Weights of a small transformer language model: untied embeddings.
Each number is 50 + 15 x the weight over the matrix's rms, rounded and kept within 0 to 99. Layers, rows and columns count from 0.

# layer 6 MLP down (transposed), 1728x640, rms 0.0504, rows 1136-1144, columns 512-639
42 65 57 66 71 54 76 60 66 65 33 42 60 83 81 60 52 38 29 60 39 67 33 71 60 75 78 43 71 34 43 69 63 47 16 58 50 70 48 40 49 26 61 20 58 55 67 44 42 76 56 44 64 28 63 50 65 56 61 61 52 37 28 35 67 53 18 36 30 69 50 28 48 45 63 39 42 48 46 32 62 53 16 28 25 62 44 53 49 42 32 45 54 50 53 66 39 57 63 31 46 53 78 44 54 35 35 26 66 58 47 29 31 53 52 62 48 71 61 22 42 67 55 69 44 37 72 58
19 38 54 43 30 40 52 28 59 45 41 42 51 42 70 46 46 56 59 56 43 62 49 56 71 56 41 62 55 27 50 26 43 09 53 52 68 47 39 41 54 72 40 68 49 73 54 38 72 79 32 43 33 36 27 50 46 37 54 59 50 64 86 40 42 45 62 59 69 55 52 29 42 21 29 41 55 46 38 62 63 64 77 54 62 53 26 60 42 48 74 20 64 35 77 41 74 42 64 56 32 51 52 50 35 22 37 19 34 68 67 45 44 60 53 56 00 36 91 63 35 57 39 81 74 42 58 42
50 63 39 62 15 44 52 30 66 68 41 66 56 22 50 38 63 47 56 67 83 46 75 32 39 60 47 51 65 70 37 48 44 53 48 42 85 63 39 51 26 64 53 36 49 49 43 60 39 49 75 78 38 42 57 48 45 58 55 30 41 63 26 46 37 39 63 46 45 64 44 39 68 47 39 32 28 54 47 36 66 33 44 30 35 74 56 57 65 37 33 29 42 46 43 51 35 41 05 44 57 42 47 75 56 48 29 78 35 31 43 67 37 41 45 55 64 34 75 73 65 42 51 49 81 46 34 51
56 24 53 44 23 51 78 28 56 51 37 53 59 54 55 44 76 51 51 43 45 52 86 53 35 68 43 75 51 45 48 74 53 47 21 69 56 31 34 46 50 39 36 73 58 41 62 46 66 41 23 29 62 49 23 68 16 55 72 40 37 43 60 41 56 52 71 67 53 39 50 65 57 57 34 37 60 47 56 36 74 45 47 54 50 52 48 48 56 53 66 43 73 41 56 50 44 49 71 79 68 45 56 40 47 77 63 25 39 42 55 64 52 48 29 58 56 55 44 44 42 31 28 34 88 77 37 49
67 49 37 29 36 73 69 53 58 62 55 34 41 55 60 58 51 57 50 63 65 44 27 48 42 50 57 49 30 24 43 46 38 50 44 38 15 43 68 29 79 47 62 63 65 70 50 38 26 59 46 42 42 29 76 63 54 46 44 53 41 79 32 44 00 72 35 53 52 37 79 29 61 35 48 61 71 54 44 62 70 36 54 84 24 57 40 43 41 44 40 43 41 42 45 58 50 63 31 52 62 37 40 47 68 48 36 62 63 57 52 54 33 64 46 32 69 57 35 36 44 31 35 44 34 40 43 59
52 74 68 73 47 73 60 42 79 55 78 73 50 40 28 54 53 77 63 52 64 65 39 41 67 15 66 32 46 41 43 16 39 45 37 43 01 62 54 55 37 75 57 46 63 36 62 48 54 31 46 38 33 59 68 55 68 39 30 67 26 58 21 35 67 37 30 56 52 30 40 33 47 52 59 24 61 42 43 58 53 66 26 65 59 57 23 62 24 33 33 37 41 71 50 46 56 64 63 54 86 76 64 43 32 43 57 56 55 50 37 48 43 36 31 29 56 44 62 61 62 78 57 35 37 61 34 20
43 28 21 60 52 56 36 58 38 08 41 75 41 51 85 53 62 51 44 61 42 65 82 71 29 44 17 38 48 45 32 33 40 51 76 61 69 36 31 28 68 44 52 51 66 36 95 37 83 56 40 37 74 50 50 63 33 52 46 65 64 47 27 42 57 38 67 45 58 46 42 46 38 41 39 62 34 58 43 43 64 75 35 46 61 16 44 23 40 41 51 41 44 77 45 53 71 72 50 76 25 24 50 54 22 27 57 57 46 34 30 64 79 34 30 47 55 60 37 62 42 82 21 51 38 66 61 56
59 54 52 32 75 57 42 22 74 50 18 64 45 22 28 54 33 65 66 64 58 71 43 13 76 49 32 22 53 68 38 68 54 38 69 51 49 61 36 39 66 67 67 36 57 43 63 62 58 59 39 64 64 64 07 44 52 53 53 28 55 25 47 47 45 48 56 44 60 67 84 70 53 47 10 55 60 48 30 46 58 35 71 59 55 66 45 88 60 39 73 39 53 34 63 59 59 55 52 36 58 72 61 56 42 29 50 57 64 48 42 49 49 50 51 69 44 33 18 60 20 54 50 55 64 27 53 64
32 53 69 37 62 44 53 30 41 64 55 61 41 21 80 45 51 42 47 57 49 37 46 41 63 60 58 35 72 53 66 80 26 55 63 12 30 56 42 32 51 48 32 22 40 62 30 41 36 19 92 71 44 58 28 74 30 60 40 44 48 30 99 12 12 59 62 80 55 52 56 29 50 51 54 57 51 60 60 99 35 55 49 60 69 57 43 88 75 73 36 50 31 61 36 65 49 51 11 69 59 66 43 36 57 47 44 15 58 71 48 61 69 52 33 48 52 38 71 65 56 34 69 37 28 43 32 61
# layer 6 MLP gate, 1728x640, rms 0.0827, rows 1137-1145, columns 512-639
45 46 46 73 29 50 47 62 71 58 59 26 48 39 50 52 33 52 44 54 29 44 48 25 39 48 60 62 48 63 46 61 45 50 37 39 10 58 71 50 41 49 49 37 38 61 45 81 41 57 50 57 37 50 25 59 45 61 59 76 16 40 79 48 45 53 46 29 54 72 26 57 93 55 54 43 53 17 42 34 48 46 62 48 29 73 50 64 52 64 57 40 29 52 39 44 33 37 56 42 38 56 21 52 79 42 32 73 13 28 57 61 49 37 56 43 30 58 54 56 55 52 67 18 49 23 56 29
41 38 49 58 68 53 51 49 83 76 12 48 63 38 89 71 38 47 50 43 36 57 46 38 62 26 48 46 66 63 49 64 43 70 47 50 48 66 34 52 80 62 52 56 84 71 76 42 64 78 57 40 66 46 55 36 33 44 48 44 31 68 64 29 63 62 39 53 42 42 46 46 42 53 56 50 45 49 62 59 84 52 40 57 62 46 60 79 61 35 50 44 29 56 48 48 84 25 44 49 25 53 58 36 66 53 49 53 51 71 63 52 55 52 44 52 59 30 62 55 53 49 62 53 61 48 74 19
21 28 49 31 57 56 46 44 46 41 44 48 77 58 58 51 15 77 69 59 32 47 20 60 37 39 52 57 43 77 69 57 68 46 39 54 67 28 36 44 40 61 49 61 39 64 79 33 50 33 57 70 71 59 36 51 76 53 39 59 78 72 51 66 51 54 34 46 52 58 85 66 47 35 49 70 29 60 61 23 34 34 70 54 25 56 72 72 52 41 57 68 31 55 68 57 75 84 49 63 62 66 53 47 40 69 53 44 81 69 49 51 71 43 73 57 33 28 35 16 26 49 43 72 69 29 45 52
50 41 84 50 53 70 59 48 42 58 59 27 53 31 44 62 42 38 48 54 46 63 41 75 33 48 48 29 33 46 57 47 51 36 39 42 44 37 62 79 55 47 29 38 79 67 57 54 23 59 47 42 32 78 63 75 52 40 36 51 90 40 37 26 37 55 53 48 13 56 72 43 43 58 39 54 26 59 56 59 58 42 68 68 44 53 46 28 29 38 26 14 77 70 49 16 74 44 27 55 45 16 51 55 55 48 29 67 59 71 56 67 52 55 61 72 38 56 32 32 62 49 62 58 52 54 20 51
32 66 50 49 68 61 18 51 53 58 38 35 43 31 41 37 33 58 46 45 35 30 32 44 37 57 38 53 72 46 43 45 69 41 37 56 46 42 39 62 61 65 32 47 99 46 61 37 52 66 45 41 42 57 68 62 50 83 52 54 63 86 45 76 54 78 59 65 55 40 85 67 62 45 45 35 41 54 49 78 39 72 66 75 45 29 57 65 58 30 56 61 19 49 29 64 24 62 72 66 52 51 63 52 43 55 58 50 57 46 57 46 18 30 37 43 49 51 75 48 60 58 60 64 42 56 55 37
60 63 63 61 35 59 51 47 39 42 45 56 53 22 49 31 63 46 49 35 50 79 65 40 21 40 37 50 50 22 41 63 45 49 47 36 38 62 28 50 63 41 47 15 66 23 69 59 30 42 46 61 35 43 45 54 58 47 46 64 57 42 28 30 32 43 50 61 50 50 45 53 36 79 43 32 40 27 65 59 39 63 53 58 55 40 63 44 72 41 08 45 47 70 54 57 35 27 76 49 50 42 68 40 73 56 63 40 38 66 71 54 66 59 57 21 78 30 62 34 64 50 28 35 55 32 48 55
55 35 44 63 68 61 65 36 48 64 25 24 47 50 30 43 49 36 64 80 37 47 55 59 84 34 30 40 41 46 66 44 38 64 31 45 55 51 87 58 59 74 68 52 41 70 64 63 52 53 50 39 80 43 43 52 47 61 57 41 30 39 79 43 53 53 38 50 82 81 26 57 33 66 49 39 44 39 34 52 55 64 60 46 65 60 84 55 57 40 60 37 25 70 34 60 66 69 28 46 23 39 61 19 39 39 78 50 46 63 57 31 53 51 57 60 37 47 28 38 21 61 30 50 55 62 48 44
35 52 53 47 54 59 54 65 69 52 53 70 50 53 71 47 51 65 43 71 38 19 32 37 30 60 39 25 37 33 87 34 51 46 50 29 26 20 44 58 54 48 28 53 54 42 41 14 29 68 47 40 43 42 47 42 45 74 38 43 82 40 48 48 58 49 36 30 46 37 56 43 55 48 32 59 59 43 45 35 52 42 62 34 63 30 41 39 65 65 58 25 57 48 61 61 68 18 76 51 63 68 48 50 55 31 80 31 51 51 55 28 35 40 53 49 32 43 45 47 56 37 52 51 64 58 53 45
21 63 59 52 61 10 58 42 60 75 69 60 48 57 64 55 56 59 48 45 57 75 12 56 51 34 40 64 40 44 38 27 59 22 63 56 68 54 79 55 32 66 61 50 48 12 60 63 49 29 33 52 61 55 42 28 71 52 36 39 46 65 20 60 39 55 44 50 66 50 64 43 74 54 51 25 43 58 52 48 39 52 31 47 51 30 58 57 73 56 60 67 30 35 47 59 57 35 51 61 27 33 44 28 56 26 62 25 37 56 35 35 48 37 26 30 23 46 57 41 41 58 31 45 54 46 40 40
# layer 6 MLP up, 1728x640, rms 0.0874, rows 1137-1144, columns 512-639
50 29 38 64 36 43 63 61 36 44 75 11 58 52 45 37 68 34 52 38 54 33 62 55 39 41 85 57 60 60 49 05 47 25 53 69 71 37 53 75 64 28 45 20 54 53 57 68 55 65 33 66 73 69 54 40 37 38 58 26 66 40 71 46 56 69 38 51 46 43 62 39 44 71 18 56 52 87 72 06 41 60 76 60 46 30 50 53 54 56 71 53 66 71 48 41 35 40 46 53 24 45 75 61 34 51 47 62 63 23 56 47 68 65 11 42 18 62 58 51 52 62 42 61 48 40 36 53
39 47 74 59 37 48 56 31 51 47 78 55 50 47 39 36 48 43 40 49 53 49 68 33 43 43 29 41 55 64 38 55 48 66 58 48 53 58 55 64 26 62 63 46 27 60 52 43 41 04 72 60 55 34 74 28 47 50 63 18 38 45 34 46 61 57 70 53 43 67 72 54 60 85 35 24 36 62 45 47 51 50 47 64 51 38 78 71 39 47 40 59 65 34 72 60 34 54 18 35 52 43 09 69 48 57 44 76 54 40 47 46 47 42 64 44 22 43 49 58 52 49 73 34 68 47 51 39
44 56 65 42 95 44 79 50 40 57 46 52 76 28 66 61 59 42 72 69 56 67 36 35 35 66 07 39 37 33 47 63 62 31 43 51 79 46 06 30 72 52 44 57 97 77 57 36 50 58 59 41 66 45 61 38 26 44 53 48 60 59 20 53 65 45 61 58 53 31 50 57 56 40 48 52 58 49 65 71 24 50 71 33 44 67 57 44 35 79 64 52 41 56 68 68 52 26 65 48 54 33 70 38 45 73 33 31 52 44 51 37 71 25 30 43 32 33 23 39 70 54 28 51 87 45 39 41
46 42 60 35 45 55 36 50 61 43 64 52 52 48 25 79 56 42 47 67 39 51 68 55 38 63 58 76 67 32 57 55 55 66 34 61 47 53 63 28 72 73 48 62 58 54 38 27 33 57 50 47 41 37 22 64 62 54 49 36 46 51 46 43 25 55 50 12 46 61 99 35 57 32 47 58 55 64 54 35 60 50 44 78 44 63 56 49 24 49 51 43 41 28 36 44 70 45 63 57 21 43 34 59 26 35 56 45 54 46 47 82 36 45 83 46 36 68 30 22 64 46 44 49 23 34 20 50
34 29 71 44 50 93 28 49 56 40 16 52 30 45 55 67 54 41 38 67 35 62 36 72 70 57 72 66 49 39 70 68 27 40 50 65 45 50 70 70 45 52 71 45 54 08 56 61 27 24 48 49 34 60 34 82 55 51 56 74 72 41 36 38 41 52 61 18 44 35 76 48 59 44 58 62 57 57 31 79 50 72 63 53 38 59 48 61 43 19 47 40 50 71 54 50 64 31 70 52 31 26 57 07 68 62 64 60 63 53 74 29 63 49 63 65 48 47 40 53 42 37 71 44 46 29 42 25
56 82 67 14 67 21 77 36 65 38 37 58 60 48 40 50 35 63 66 44 64 36 30 52 54 53 27 50 75 58 49 43 26 79 62 44 25 62 53 48 68 42 60 52 61 49 70 63 53 53 44 63 29 54 52 30 32 58 47 71 34 54 67 60 53 56 57 42 64 50 50 38 59 26 16 83 68 66 50 61 40 57 58 47 71 46 55 48 62 53 58 52 45 48 29 57 72 47 61 49 17 48 44 72 57 41 33 22 56 61 37 19 49 45 46 57 14 53 64 31 65 50 72 35 36 68 53 82
57 57 44 43 42 60 56 50 63 37 27 66 46 61 50 50 58 49 30 60 63 55 51 50 49 65 56 46 75 59 33 59 50 07 76 59 43 78 56 12 50 38 35 55 45 62 48 23 38 40 41 79 36 50 62 27 83 42 61 51 83 77 56 52 62 44 75 40 71 46 59 44 56 54 50 48 26 41 27 55 66 54 32 41 54 20 22 56 62 58 59 33 50 40 43 22 86 52 48 43 48 37 46 45 64 36 86 62 43 38 50 38 33 52 44 27 16 50 55 22 37 34 48 47 49 27 64 85
33 63 59 85 56 33 69 39 33 37 57 35 58 26 50 60 32 54 47 42 35 85 56 28 67 52 53 22 86 36 54 32 39 84 71 39 76 45 45 43 39 43 60 57 46 22 63 47 60 50 60 21 60 70 51 69 31 37 31 55 35 54 87 54 56 38 85 63 74 47 32 53 54 47 58 31 82 56 35 56 68 75 44 44 50 54 69 54 62 55 53 63 31 40 35 25 37 80 62 50 31 58 62 57 60 39 75 48 59 57 50 60 34 45 77 38 71 45 37 52 64 46 69 71 43 50 46 53